config.yaml
n_head: 1
norm_eps: 1e-05
qk_norm: false
bias: "none"
optimizer: "soap_variant"
schedule: "wsd"
final_lr_fraction: 0.0
Each number is 128 + 24 x the weight over its row's rms, rounded and kept within 0 to 255. Layers, rows and columns count from 0. The size above them is the row's rms in percent of the matrix's.

# layer 10 attention query, 64x64, rms 0.149, rows 0-52, columns 0-63
size [ 98  86 115  88 109 104 111  96 104  81 106 104  80 102  89 115 109  98  94  92 122  89  97 115  66 112 133  95  84 109 101  99  75 100 115  83 101  93  86 101  94 104 103 103  96  94 105 116 102  95 103 106 103]
[[106 119 111 145 177 132 168 136 154 115  88 138 102 168 126 123 152 147 137 113 130 144 146 148 175 140 160 112 110 153 115 146 121 164 150 126 123 162 129  99 118 120  65 129 133 185 152  96 110 114 137  95 152 140 118 124 114  87 116 105 104 129 157 120]
 [193 154 119  99 147 168 116 133 129 116 134 108 111 144 108 141 125 129 137 131 137  86 116 130 145 133 118 172 149 116 122 140 101 136 152  92  72 163 109  97 109 157 109 143 141 131 151  93 149  93  97  87 102  90 111 151 134 141  90 134 127 124 124  97]
 [104 131 122 144 146 116  87  81 116 157 159 159 126 103 139 171 162  65 110 188 146 138 133 147 120 132  90 109 130 143 146 130 126 149 134 147 161 121 132  94  89 130 150 126 125 102 148 121 155 129  90 151 138 140  94 116 137 136 166 169 119 136 123 120]
 [118 129 109 102  79 121 167 115 151 169 134 116 116 114 121 149 139 163 119 142 144 119 145 144 101 144 135 116  93 156 153 120 111 111 125 110 129  93 178 136 164 119 114 137  93 131 118 124 164 143 160  95 103 143 164 118  91 181 128  89 118 120 158 166]
 [138 156 127 129  69 102 109 133 140 123 114 140 129 101 138 126 111 140 135 118  89 153 119 140  98 129 180 104  76 147 122  90 147 138 132 142 103  95 126 145 138 131 152 126 136 116  94 180 102 121 129 168 117 111 138 112 167 111 135 152 127  78  77 149]
 [ 81 120 123 151 101 107 143 146 115 112 135 120 127 126 152 114 115 179 137 114 119 147 134 105 103 153 186 123 107 141 111 109 153 121 131 156 131  92 149 163 126  96  88 147 136 148 129 193 129 170 150 137 129 152 167 151 132 107 133  91  96 144 118 157]
 [123  96 135 150 161 118 104 109 122 143 180 128 151 126 133 142  76 124 139 160 156 123 120 129 125 202 103 166 145 149 142 119 119 158 112 151 144 116 166 155 139 127 128  83  99 132 132 150 162 126 151 129 118 109 134 117 151 154 151 179 137 122 102  99]
 [120 140 137 121  88 120 151 103 129 116 157 104 151 162 100 117 149 142 122 114  94 131 175 144 131 127 161 169 143 107 182 138 142 139 149  92 153 161 163 140 132  96 132 161 107 144 146  99 107 109 157  86 138 145 133 122 104 130 102  75 156 105 127 142]
 [ 90  72 129 112 146 104 154 110 104 164 151 126  98 160 133 115 175 170 133 151 122 149 156 111 142 128 144 157 120 143 138 136 122 105 126 119 154  89 153 138 113 126  95 121 107 121 139 111 176 157 108  97 123 153 136 133  90 149 145  80 118 135 154 164]
 [101 115  68 100 132 148 152 130 130 149 109 112 112 165 131  93 149 122 108  81 151 161 121 116 166 108  89 135 133 114 140 159 110 119 127  98 167 108 112 121 116 100 105 138 124 124 135 117 129 117 109 100 148 150 104 162  75 105 116 107 153 157 176 127]
 [ 91 127  49 147 130 112 119 116 113 138  95  95  97 158 130 136 179 106 135  96 111 121 121 137 145  84 152  72 118 146 107 139 131 101 117 134 152 123 122 115  95 111  95 159 132 126 104  96 127 113 100  91 156 146 117 107 112 112 106 137 113 140 131 114]
 [182 124  91 140  97 119  71 142 124 128  94 121 151 100 144 157 101 104 113 135 159  87  93 138 127 106 105 111 156 106 127 146 121 116 113 119  87 140 114 113 160 125 160 142 183  95  88 128 102 127 136 139 156 103 109 122 137 140 112 142 117 147 109  98]
 [ 99  57 117 102 170  99 122 130 102 120 124 167  94  99 149 160 113 109 131  94 110 117 110 127 126 111 161  95 145 118 177 112 117 121 124 113 145 102 157 135 134  98  81 124 134 111 177 145  99 134 116 116 110 116 152 116  88 130 139 103 126 147 147 139]
 [101  94  96 182 154 144 123 143 116 151 117 111 119 145 156  87 128 122 100 120 149 119 121 119 101 148 111 132 134 144 129 138 101 127  98  88 123 149 151 120  94 130 104 136  96 153 141 110 177 134 107 123 127 171 131 157  58 140 122 141 122 173 161 125]
 [142 179 162 116  99 159 140 154 153 138 129  97 151  66  94 147 119  76 135 142 145 140 132 136  82 136  74 133 115 115 159  79 129 134 149 135 107 130  87  85 135 148 131 147 113  92 149 138 136 129 120 148 119 134 135 143 157 153 117 116 124 132 123 130]
 [106 146 176  83 117 106 156 142 170 142 184 148 139  99 101 101 131 150 122 121 120 123 141 124 109 153 158 152 131 134 152  90 127 143 156  81 114 127 120 145 127 139 108 120 141 133 124 123 165 163 133 133  89 150 155 147 146 144 117  61 140 103 144 141]
 [140 133 185 119 130 107 102 122 152 117 119 162 106  92 113 139 104  91 100 129  75 135 138 150 150  68 150 127 114 128 120 145 175 148 118 162 157 141  97 146 135 117 138 112 134 104 143 115 117 114 107 149 128 128 118  78 181 145 136 129 144  88 118 136]
 [ 82 121 144 137 138 123 128 182 160 128 137 109 124 118 154 139 146 127  96 104  92 131 144 114 135 129 126 103  66 145 152 125 158 129 117 127 144 136 116 119 134 105 103 148 155 112 129  67 105 151  81 129 125 168 137 106 174 161 141  79 145 124 141 107]
 [173 153  56 168  94 143 109 111 166 126  91 121 125 129 114 117 135  80 137 130 154 113 130 131 134 135  97 138 162 103 113 142 105 119 130 113 110 143  84 104 129 129 164 108 151 150 126 117 129 101 154 114 170 127 131 133 124 124 102 192 123 150 131 137]
 [154 172 140 117 128 154 123 158 139 105  97 128 131  69 155 162 115 112 127 137 143  76 137 163 154 105 110 132 152 114 122 119 148 122 137 158 108 118  90 127 164 136 173 118 162 113  88 122 133 123 131 134 137 117 132  83 165 133 110 153 111  87  87 129]
 [173 133 128 125 114 149 128 127 181 141 127 135 125  81 123 166 162  82 161 155 149  94 153 123 125 110  83 135 132 110 141 129 120 139 131 137 109 152  52 109 123 127 170 128 150 118 133 112 127 105 129 103 128 128 126 131 159  94 103 153 125 128  83 102]
 [111 160 131 100 136 134 160 158 161  77 123 127 124 141 152 124 136 158 160 101 115 115 125 157 103  89 200 146 118 131 106 132 122 116 174 109  98 132 109 102 147 111  75 140 143 139 122 103 106 117 152 119 114 139  95 116 136 136 149  99 163  93 141 122]
 [121 152 159 136 107 172  97 157  87 139 117 149 112 116 142 173 140  74  93 133 114 141 108 106 112 141 125 104 180  73 155 125 121 108  89 101 121 126 148 138  93 123 147 141 150 131 112 145 122 139  99 151 117 104 124 123 143  82 139  84 140 126 121 120]
 [107 100 121 134 127 145 115 169 138 104  99 118  83 132 130 104 185 146 111 129 114 103 119 120 121 143 154 162 128 156 118 181 121  93 130 151 111 114 118 117 140 132  90  92 143 151 127 114 159 132 113 138 118 135 159 165 161 106 109 163 159 130 173  81]
 [124 172  68 153 133 133 131  84 136 157 100 108 120 142 119 121 140  70 130 131 151 138 133 111 171 117 149 130 149 119 143 145 121 116 116 117 131  64 116 134  95 124 152 106 144  92 117  80 130  99 142 163 165 129 153 115 116 115  95 160 109 118 118 119]
 [149 174  83 148  87 124 122 120 162 117 114 119 130 116 134 129 128  78 134 145 145  91 141 157 132  98 116 131 128  94 125 182 124 117 112 156 103 116  88  90 146 121 151 119 181 121 103 128 109  79 135 133 165 124 127 114 148 121  95 171 117 122 112 122]
 [ 71  86 150 110 123 124 130 116 124 168 127 133 114 129 100 109 115 143 104  96 118 175 138  99  91 157 149 125  86 150 140 107 120 153 121  95 136 118 162 158 123 123  68 119 100 114 144 101 137 168 112 120  98 125 111 152 124 158 156  93 132 145 148 124]
 [125 102 104 152 161 123 134  98 107 183  91 117 105 135 125 125 124 113 163  91 154 126 134 161 156 123 105 116 145  72 115 122 100 116 124 137 154  88 142  87 109 100 130 158 178 154 134 111 104 150 146  86 165 116 133 101 101 130 122 113 125 129 115 112]
 [131 111 153  88 162 126 127 149 104 170 160 169 131 113  86 102 142 154 153 118 129 119 128 155 136 158 125 110 124 161 117 113 138 129 160 178 157 154  81 118 126 144 116  94 155 153 125 130 111 124 120 127 106 116 123 151 196 100 155 140 137 121 104 100]
 [154 124 109 116 117 112 116 112 103 118 147 142  93 108 144 149 113 130 129 157 109 136  91  87 138 103 121 108 109 130 134 134 129 114 117  76  78 119 168 169  89  99 146 128 144 103 127 138 159  96 170 106 116 115 169  86 103 136 157 126 165 109 133 162]
 [126 176  89 125 134 157 122 124 121 147 108  98 158 128 109 153 128  82 163 125 152 125 119 148 111  85 116 115 148  86 106 130 125 108  87 138 142 112  94  88 154 149 130 133 171 108  96 105 134 116 165 123 155 143 130 130 126  80  88 158 126 125 103 105]
 [152 151  85 126 121 129 138 128 141 138 130 139 134 119 169 124 119 144 118 177 147 135  72  98 144 119 128 103 134 142 101 106 180 117 153 119 108 162  89 137 115 118 141 105 129 150 101 168 153  93 167 130 124 150 108 146 144  99 167 129 125 124 147 190]
 [118 100 155 152 137 117 114 114 107 164 127  89 160 132 119 111 121 146 130 114  99 105 131 140 109 144 119 143 101 148 132 155 104  92  94 153 120 116 157 146 117 150 192 165 124 147 178 105 168 144 104 137 192 130 169 111 105 136 129 107 120 123 117 131]
 [138 163  87 168 146 107  87 129 124 109 142 104 138 136 142 115 162 131 142 148 160 140 143 129 106 158 115 116 135 103 109 135 128 138 119 164 138 119  54 112  94 136 200 113 146 170 111  93 116 109 115 101 101 144 124 130 146 119 126 149 122 144 121  95]
 [144 179 110 155 179 116 120 108 109 152 154 130 165 126 102  97 133 163 107 137 162 118 144 115 164  61 114 124 107 101 140 136 148 100 112 149 148 123 111 119 139 159 182 157 133 121 135 129  81 128 126 123 123 127 125 110 167 126 140 129  92 157 117 123]
 [159  98 137 102 135 124  99 129 155  98 133 161 114 131 158 165 104 120 156 168 107 122  86 132 104 127 121 112 134 170 139 148  98 117 146 105 134 162 137  96  94 118 142 103 143 141  92 133 157  99 160 130 116 124 181 169 188 135 123 126 138 148 122 137]
 [109 146 109 140 119 132 144 146  94 123 113 128  95 113 135 113  95 116  73  95 179 122 158 154 149 121 117 149 137 113 125 145 143 152  89 154 151 104 141 166 127 145 150 136 102 125 164 131 159 152  73 151 173  96 144  84 112 136 123 152 108 149 119 128]
 [115 172 168  98 128 110 116 148 158 117 115 141 125 105 113 133 132  98 117 127 122 112 146 111 147 118  92 135 129 141 103 163 147 154 183 130 131 144  81  74 145 135 146  55 168 120 157 136 113 115 138 133 153 123 126 153 178 112 136 127 145 133 120 105]
 [128 131 122 162  77 136 151 118 104 133  76 126 176 153 108  98 108 111 155 138 145 115 124 179 111 140 136 135 127 147 100 161 132 134 147 114 131 191 116 115 112 130  93 174 148 141 116 122 140 132 127 101 173 165 129 146 113 157 119 149 158 113 150 107]
 [160 110 165 127 173 133 147 107 151 152 138 172 129 153 167 126 136 158 137 142 123 143 103 151 113 149 144 133 130 201  88  90 115 132 141 165 135 139 103 136 116 129 154 159 140 148 118 134 138 137 113 178 119 139 101 143 153 103 126 152  97 146 123 170]
 [119 108 134  95 131 148 117 125 110  97  83 136 135 155 123 116 115 128 152 130 147 126  80 145 155 137 126 158 155  92 134 113 138 162 196 133 120 135 110 163 166 113 115 104 163 114 120 156  84 103 136 120 119 143 122 128 151  83 136 158 142  70 119 109]
 [111 108 144 139 128 134 165 162 129 142 162 146  97 122 153  83 103 129 138 106 134 146 119 110  93 148 115 146 127  92 125 122 121 135  71 101 134  67 154 151 123  99 144 152 132 113  93 156 193 146 131 144 134 131 139 125  75 116 121 122 134 111 125 161]
 [149 120 118 117 122 149 139 124 146 101 108 124 151 139 133 137 123 191 180 125 124 101 118 158 140 106 126 153 136 143 114 152 132 124 180 161 122 165 106 146 153 150 117  84  96 166 114 116 110 108 126  85 131 165 165 110 153 113 122 150 164 125 156  89]
 [ 97 160 137 133 159  71 128 144 144 143 164 113 146 126 158 123 142 157 127 114 137 182 158 147 116 133 140 160 132 190 105 142 115 147 152 106 166 132 122 122 128 119 109  98 123 119 114 117 158 176 141 163 105 125  91 141 119 147 151 121  87 156 108 140]
 [101 101 120 131 147 115 170 104 141 139 136  82 106 147 164 111 136 124 153 101 111 118 118 156 157 165 128 117 130 180  94 172 103  83 122 132  99 135 119 132 123 146 117 114 109 163 134 127 151 112 128  93 162 107 168 108 120 120 128 117 146 128  75  88]
 [104 146 127 137 140 164 112 160  72 131 105 106  90 107 106 113 123 127 150 106 156 136 103 168 105 129 127 128  94 111 137 137 135 119 124 151 142  96 137  89 130 132 177 163 121 150 102 138 183 152  98 152 157 118  98 126  95 116 135 114 130 172 127  88]
 [139 129 124 141 145 137 104 149 107  76 145 166  83 124 120 131 154 162 129  54 118  96 129 143 105 102 134  91 133 101 108 110 138 166  72 144 158 120 112 121 130 117 139 128 137 162 120 121 105 163 101 144 119 107 122 141 126  83 103 133 100 155 127 117]
 [127 128 105 133 214 103 125 152 110 143 116 131 136 160 131 103 107 166 149  99 153 151  82 170 121 168 123 123 106 130 113 132 100 133 127 149 199 136 170 109 118 120 120 158 113 154 105 109 139 139  98 125 156 134 127 125 108 120 130 106 110 130 118 133]
 [111  79 146 130  90 135 140 119 137 133 170 143 124 134 148 109 134 160 131 125 116 111 128 140  91  84 142 178 133 143 152 145 149 124  92 174  90 109 128 118 164 174 102 131 114  78 150 147 172 113 120 115 146 141 159 147 149 126 107 130 115  90 118 117]
 [124 110  90 138 110 134 134 156  51  99 128 174  94 119 138  87 100 149 138  95 150 110 136 110 120 157 142 148  91  96 144 154 105 157 118 117 156  99 161 132 102 136 145 118 130 117 155 152 138  93 142 132 158 120 125 144 104 182 134 135 129 123 116 119]
 [106 113  95  89 172 164 131 151  82 129 116 147 171 105 100 173 125 107 135 120 167 130 144 104 124 124  94 127 123 149 135 150 120 137 155 138 102 121 122 105 116 139 155 146 127  94 148 137 138  93 165 143 111  92 136 117  95 129 137 135 116 139 133  55]
 [121 128 118 176  94 161 169 143 144  86 108 111 142 114 170 172 131 123 130 161 122 140 123 106 136 136 122 131 156 136  94 162  74 119 120 118  98 127 139 151 129 147 143  93 112 131 122 126 136 107 152 116 103 123 115 121  85 103  83 194 129 151 130 116]
 [156 122 182 128 115 137 144 122 157 122 122 119 160 117 141 169 147  89 141 167 132  98 128  98 134  51 138 116 163 166 125 127 147 124 125 142  98 138  74 142 156 148 146 107 144  97 139  94 100 110 142 146 102 148 138 124 137 132 106 166 116 113 132 136]]
# layer 10 attention key, 64x64, rms 0.149, rows 0-51, columns 0-63
size [ 95  90  92  93 104 105 107 115 110  73  91 127  84  95  89 110  99 100  94  66 103 105 120  99 115  65  82 122 110  70  84 125  86  88  83  89  73 131  69 121 101 105 107  91 120  76 100 107 106  93 110 110]
[[160 135 135 117 159 134 142 123  74 150 121 110 117  92 134 112 161 106 153 124 131 130 147 122 121 121 125 134 146 132 111  74 116 133 172 140 140 162 156 102 141 166 153 170 107 134  96 121 125 146 115 140 120 118  44 155 126 116 131 112 115  87 156 108]
 [170 148 177 123  98 137 134 123 200 103 122 145 139 128 116 117 174  83 139 126 143 127 137 133 127 113 153 158 156 147 137  81  88 136 124 108 125 111 118  97 155 138 124 132  96 118 129 136 146 104 116 102 143 165  93 174 145  91 109 136 126 152 113 123]
 [128 146  83 112 136 132 149 157 118 131 118 116 122 151 143 126  69 157 130 142 117  76 142 143 134 138 118 135 138 131 102 183 160 119 133 130 125 126 118 132 104 123 158  97 112 107 129 131 137  94 148 102 121 142 165  98 113 179 123 193 124 151 151 176]
 [124 115 145 126 146 159 152 155  80 153  90 123  62 101 115 139 146 123 138 117 134 153 130  91 152 140 124  93 147  97 153 116 195 150 175 136 157 148 137 125 120  93 126 177 119 163 133 140 107 145  97 138 131 121 147 116 127 119 148 106 120 132 119 138]
 [103 115 126 163 152  96 132 128 133 115 113 119  86 128 151 151  82 159 124 143 116 142 128 116 146 139 163 135 145 125 113 138 152 122 124 152 152 121  98 185 131 105 113  95 143 161 136 129 156 131 194 162 147 105 158 106 137 121 146 170  90 130 114 172]
 [125 109 132 140 132 104 109  62 108 148 112  91 150 146 140  91  89 135 159 145 157 101 100 115 135  94  98 152 147 113 136  97 121 147  95 144 112 128 162 149 176 185  79 142 135 128 110 121 121 111 107 129 116 101 137 141 137 139 125 156 119 132  96 103]
 [ 81 137 100 142 167 120 152 157 104 144 107 132  98 121 100 134 129 144 172 142  94 142 147 112 109 136 144 109 112 142 126 136 159 110 169 144 148 121 132 158 121 107 107 122 170 151 142 167 151 144 145 171 144 138 163 141 118 124 204  99 130 131 140 149]
 [157 149 156 111 144 130 123 128 122 112  96  89 110 125 113 114 175 149 134  98 135 134 128 116 143 107  98 162 135  93 148 138 126 157 111  97 108 108 109  89 118 109  84 166  93 115 158 108 161 112  93  88 115 168 136 178 124 113  97 141 126 152 107 141]
 [132 109 122 120 116 122 118  91 104 111  97 134 130 123 124 104 165 147 105  97 171 126 115 130 168 100  93 120 118 103 146 132  94 151 145 104  78 172 142 107 141 149 113 169 102 127 150 112 118 118 107  78 129 138 109 149 106 187 127  99 135 130 106  96]
 [136 122 111 109 139 122 101 129 136 127 129 150 150 145 141 154 115 123  98 122 108 158 146 168 176 139 148 123 114 108  96 127 138 139 111 115 113 151 129  92 129 120 136  97 211  98  90 123 133 110 119  85  95 160 129 103 169 127 141 165 142 106  83 113]
 [140 116 107 126 128 129 101 114 111  95 105 127 118 150 138  90 142  93 106  72 147 137 128 152 141 150 107 130 126 120 121 133 129 151 125  93 101 164 124  73 192 163 106 109 136 118 114 135  92  83 146 110 155 165 143 153 135 131  91 118 127 112  93 107]
 [120 117 122 149 164 107 139 159 143 145 140 120 114 131 115 125  95 120 116 166 104 168 141 113 107 116 163 112 108 161 105 111 175 114 120 145 145 158 110 165 112 107 146  92 157 139 123 151 163 122 133 188 104 101 145 106 136  84 152 158 102 100 162 139]
 [117 112 111 118 110 119 126  78 131 143  72 108  87 134 104 143 164 109 140 122 115 113 125 171 152  90 113 116 109 140 135 161 117  91 152 120 108 155 140  90 139 122  84 128 152 122  89 125  92 148 129 101 164 133 126 154 126 145 160 108 143 127 101  78]
 [ 98  98 152 146 104 114  94 164 119 144 123 178 111 137 158 138 143 166  91 141  79 110 137 121 154 113 144 142 122 126 135  99 137 153 148 122 137 145 161 134 204 130  90 144 138 134 118 130 114 124 133 130 112 116 120 119 117 110 179 110 116 107 160 176]
 [148 134 175 121 179 146 190 118 163 127 163 162 157  93 146 137 115 178 127 148 153 122 110 116 113 139 123 136 148  81 132 139 125 142 112 128 135 114 105 130  86 102 180 148  90 114 133  92 152 135 113 151  96 120 150 129 143 106 118 125 126 123 142 136]
 [104 124 104 117 109 182 142 128 129 123 158 133 124 124 151 134 147  99 121 115 145 117 125 119 121 124  79 111 130 124 163 122 128 140 101 104 136 127 155  95  69 112 151 167 108 144 152  95  96 149 114  96 132 155 115 140  98 163 103  86 183 159 147 105]
 [ 88 135  81 114 147 117 149 110 155 156 132 127 144  92 116 104 113 112 120 132 152 120 161 129 133 160 111 108 153 140 133 144 139 127  77 125 124 111 138  64  94 142 137  56 146  89 135 150 136 116 156 117 160 169 131 144 123 151 116 168 130 146 130 134]
 [ 90 100 144 135 149  80 148 120 132 120 141 157 117 123 135 139 208 105 132 123 131 119 126 124 116  97 138 114 138 130 139 141 134 140 111 109 170 156 168 118 113 118 138 174 163 110 116 114 100 117 128 156 121 135  80 121  92 132 171  89 134  76 128 124]
 [156 143 126 120 125 112 145 152 141 137 143 136 154 105 122  93  75  96 129 161 129 139 149 112  88 163 130 163 147 136 132  97 140 136 134 154 142  80  98 184 152 118 150 113 116 133 142 158 175 161 127 173 111 103 136 109 145 110 128 121  74 120 129 140]
 [167 187  97 113 149 112 150  82 103 152 136 160 161  93 132  86 100 151 161 124 176 148 131 136 111 136 146 144 103 139 162 105 132 137 126 123 121 106  73 105 101 111 142 130 123 131 151 118 161 131 126 120 131 101 142 153 142 162  97 140 152 142 118 141]
 [129 144 117  94 169 117 129 138 156 109 167 131 142 119 118 133 109 107 104 131 161 159 143 129 107 118 134 100 128 110 137  76 162 174 124 131 171 117 110  97  90 100 146 103 142 120 150 108 116 144 112 152 121 122 110 159 134 124  58 166  87 149 135 143]
 [102 150 114 158  82 127 132 108 140 127 131  98 133 163 131 114 159 113 135 128  78 132  83 121 128 143 113 110 115 148 185  93  98 100 120 107 146 141 152 115 158 131 138 155 101 139 103 180 144 117 132 137 128 110 140 158 100  99 194 139 129 108 112 114]
 [ 75 119 123 131 189 140 125 135  72 135 124 122 105 132 141 141 140 122 109 128 124 165 156 154 116 113 162  83 126  90 112 111 143 111 140 155 139 145 132  97 121 138 103 125 146 103 140  52 103 132 105 117 112 130 120 124  98 158 105  92  93 117 129 127]
 [ 98 120 137 129 127 136 102 111 122 105 111 139 158  78  83 102 102 132 107  96 141 136  87 123 104 148 112 132 164 130 143 113 119 152 153 136 136 114 135 148 165 133 172 139 133 139 141 154 159 137 163 156  84 127  74 171  80 136 137 104 133 127 123  91]
 [152 127 120 131 131 133 143 137 140 161 152 149 151  92 123 116  94 111 118 160 132 155 148 116  94 188 122 138 147 120  99 141 160 138 128 179 104 113 107 154 139 118 147  85 137 138 137 162 173 164  94 185 131  95 135 113 138 103 150 145 116 111 122 159]
 [158 170 142 109 117 125 146  90 152 127 145 127 134 134 102 116 122 126 130 130 126 131 154 147 141 141 134 139 122  95 160 100 158 140 111 175 129 101  85 172 115 104 183 155 136 106 174 149 134 170 137 105 174 142 167 103 115 128 149 113 129 113 115 169]
 [ 86  65 129 133 152 129  99 143 129 116 128 127 123 100 130 118 144 120  76 136 153  97 125 129 119 135  68  86 172 119 109 158 110 136 139 103 166 100 172 120 128 143 130 116 141 158  96 126 101 129 108 130 104 116 103 148 142 125 120 131 145 169 107  89]
 [163 152 153 129 141 133 136 159 194 155 141 119 147 119  97 141 106 109 136 169 117 152 164 130  99 107 152 137 167 118 115 112 155 123 158 145  80 118  91 148 139 114 140  83  99 122 140 129 165 142 112 159 134  91 106 139 155  96 139 135 107  96 137 127]
 [ 97  98 114 107 173 176  98 143 152 101  88 114 115 132 142 142 159 117 138  91 107 104 155 156 128 103 162 140 147 135 109 134 155 124 192 128 139 163 124  99 122 100 114  96 140 124 148  94 108  90 131 108 153 155 103 143 134 157 121 129 147 100 137 122]
 [115  94  87 131 139  90 139 144 121 145  96 104 124 129  85 135 109  89 152 124 110 136 112 142 129  92 115  63 114 154 108 150 122 109 143 142 144 157 145 116 112 152  90  73 124 141 113 175 106 102 152 110 108 141 152 162 101 121 125 155 145 141 109 108]
 [133 158 134 160 115 172 124 114 191 143 128 131 138 160 144 151 125 148 152 149 128 157 155 137 128 165 135 185 149  92 121 114 162 149 134 165 110 164 112 151 123 118 144 142 124 123 176 114 157 152 128 120 184 134 135 117 159 124 146 131  98 111 106 148]
 [100 117 110 135 145 105 155  71  89 129  89 121 144 154 129 115 154 137 160 101 109 138 131 136 114 111 164 143 105 187 146 101  86 116 133 126 115 127 156 124 109 139  85 167 127 129 115 112 111 105 116 103 107 188 146 116 135 122 104  99 156 144 120 103]
 [157 169 143  98  76 133 139 111 130 147 155 137 113 121 133 128 105 113 137 132 132 128 147 106 135 133 177 168 130 110 128 135 125 141 117 152  86  96 106 123 127 127 174 125 117 110 196 155 114 171 127 147 142 147 102  94 133 130 121 112  73  84 135 147]
 [182 166 114 123 114 118 181 155 121 157 139 124 161 152 117 100 115 133 143 131 138 138 139 151  80 159 139 174 119 146 108 129 137 176 134 141 139 124 124 163 114  96 157 151 134  98 121 117 142 129 103 135  93  90  90 112 132 106 164 122 159  90 135 136]
 [ 99 150 163 123 155 133 162 146 145 160 130 132 108 155 115 166 159 168 128 125  86 148 153 163 133 129 151 137  98 116 141 153 160 152 158 137 158 138 123 125 120 170 101 162 164 123 161 131 118 146 113 116 145 147 126 115 151 127 141 101 123  56 136 156]
 [ 93 101 117 115 134 118 128 131 115 104 127 103 111 140 154 150 141 134 131 131 104  94  83 119 144  91 148  66 141 145 119 138 108 103 132 101 154 141 181 117 109 131 101 131 122 142  69 126 137 108 145  92  77 107 114 169 109 113 143 129 141 170 111 103]
 [164 149 152 119 149 139 129 155 143 133 165 168 127  61 117 131 134  83 112 137 149 150 190 146 128 159 112 174  97 115 127 119 187 161 132 139 110 138 142 105 132 122 123 126 123 122 162 113 119 117 121 137 150 144 125 117 148 146 130 125 102 108 131 184]
 [ 94  72 177 110 108 138  91 156 124  88 142 149  88 127 133 140 138 156 128 109  86  86 111 174 110  94 124 104 122 120 121 127 133 122 137 130 156 157 160 127 104 117 169 150 141 127 135 140 133  77 131 116 110 158 139 150 100 125 143 119 128 109  86 134]
 [121 176 141 123  70 122 142 151 139  88 106 149 164 131 140 108 130  89 137 158 134 114 148 102 146 148 127 170 173 140 125 101 150 154 148 127 145  86 111 148 109 102 159 142 117  99 171 132 122 118 136 102 153 143 146 105 142 129  98 124 131  77 130 160]
 [120 106 117 109 181 123  81  95 114 131 142 144 122 116 154 118 163 117 157 115 122 120 134 112 179 117 158 152 110 168 112  94 106 115 193  86 123 124 115  92 105 108  85 128 133 151 116 128  77 115 119 116 100 131  95 121 135 130 139 101 115 148 135 123]
 [143  85 110 154 189 120 124 115  95 157  84 136 132 125 120  95 116 143 171 141 100 112 141 162 183 118 162 120 160 142 120 118 122 133 138 147 160 161 113 152 147 106 146 107 140 153 161 123 134 109 154 126 144 135 184 146 126 133 132 161 152 144 149 127]
 [125 149 139  94 108 118  95 123 133  95 128 138 136 103  88 127 134  96 113 104 151 164 110 121 130 161 108 137  90  97 163 142 116 127 137 144 114 123 116 115 154 103 127 121 164  72 124 154  85 137 142 125 119 142 112 173 121 124  52 119 111 158  93 136]
 [149 110 119 158 117 153 146 131 129 167 126 126 138 165 111 102 139 147 159 157 100 110 100 101 147 151 164 167 132 194 133 132 132 151  94 117 122 165 137 135 121 149 110 121 117 168 125 139 138 101 144 113 122 141 177 144 112 117 175 166 158 122 172 124]
 [124  99 109 108 132 126 120 158 107 132 167 124 115  96 145  97 151 171 151  97 186 126 135 154 161 152 159 165 109 118 115 122 114  87 173 140 117 108  98 103 126 138 136 147 145 118 110 118 132 105 110 114 133  92  83  87 173 145 136 120 127 147  98 125]
 [154 152 137 118  85 160 153  89 149 125 141 101 113 124 127  85 108  84 117 130 133 113 140  86 105 136 130 169 135 133 125 126 123  96 131 100  82 162 103 124 109 135 160  91 103 134 130 168 170 140 137 129 112 188 126 128 114 140 119 176 117 126 144 110]
 [115 175 156 114 102 172 159 125 132 109 148 130 141 100 124 126 122 109 156 142 140 140 156 157 117 153 162 172  88 139 143 118 168 153 164 150 143 110 131 109 127 106 163 117 102 122 126 102 122 106 148 102  90 168  96 104 126 105 130  78 141 129 105 159]
 [139 117 130 154 155 125 101 172 119 110 159 109 116 155 110 118 125 137 102 143 141 167 110 142 142 103  82 131 118 165 108 107 168 144 108 122 138 185 134 118 156 145 114 123 118 136 112 152 116  77 109 157 160  90  97 185 107 124 150  95 108 126 133 128]
 [170 132 132 121 142  94 166 119 112 139 129 126 119 122 160 142 163 133 151 156 137 134 135  95 141 134 216 176 136 132 112 112 118 117 164 100  87 127 126 138 164 120 112 143 107 113 130 102 139 110 138 121  91 117  93 138 156 117 131 108 105 161 164 100]
 [105 146 108 119  73 141  45 114 182 102 110 156 144 107 111 114 154 132  99 102 131 115 143 128 165 138 137  98 131 104 161 154 141 131 113 108 134 166 134 123 146 138 118 124 155 136 125 131  99 154 143 113 167 142 141 162 158 154 153 149 118 145 136 136]
 [135 154 132  90  96 102  88 151 151  75 116 104 124 103  95 105 104 112  93 124 123 116  88 126 119 109 117 123 122  97 131 183 154  97 143 117 151 122 157 145 159  93 112 101 130 107 146 144 109 125 158  82 145 154 146 178 142 123 119 114 118 139 115 121]
 [119 144 118 110 163 179 138 116 155 155 104 112 120  91 140 149 110 131 159 145 184  84 147 131  97 124 104 122 129 124 144 138 121 123 151 157 145 113 138 120 113 113 131  95  79 120 138 119 153 117 150 114 141 181 162  98 163 122 132 187 131 162 128 118]
 [149 106 134 152 140 143 125 109 122 136 146 113 112 153 132  96  87 145  97 122 148 136  89 100 137 169  91 170 120 158 151 119 114 130  99  76 122 148 131 133 126 138 116 120  86 168 145 124 172 129 139  98  81 115 147 157 106 100 121 170 118 163 107 110]]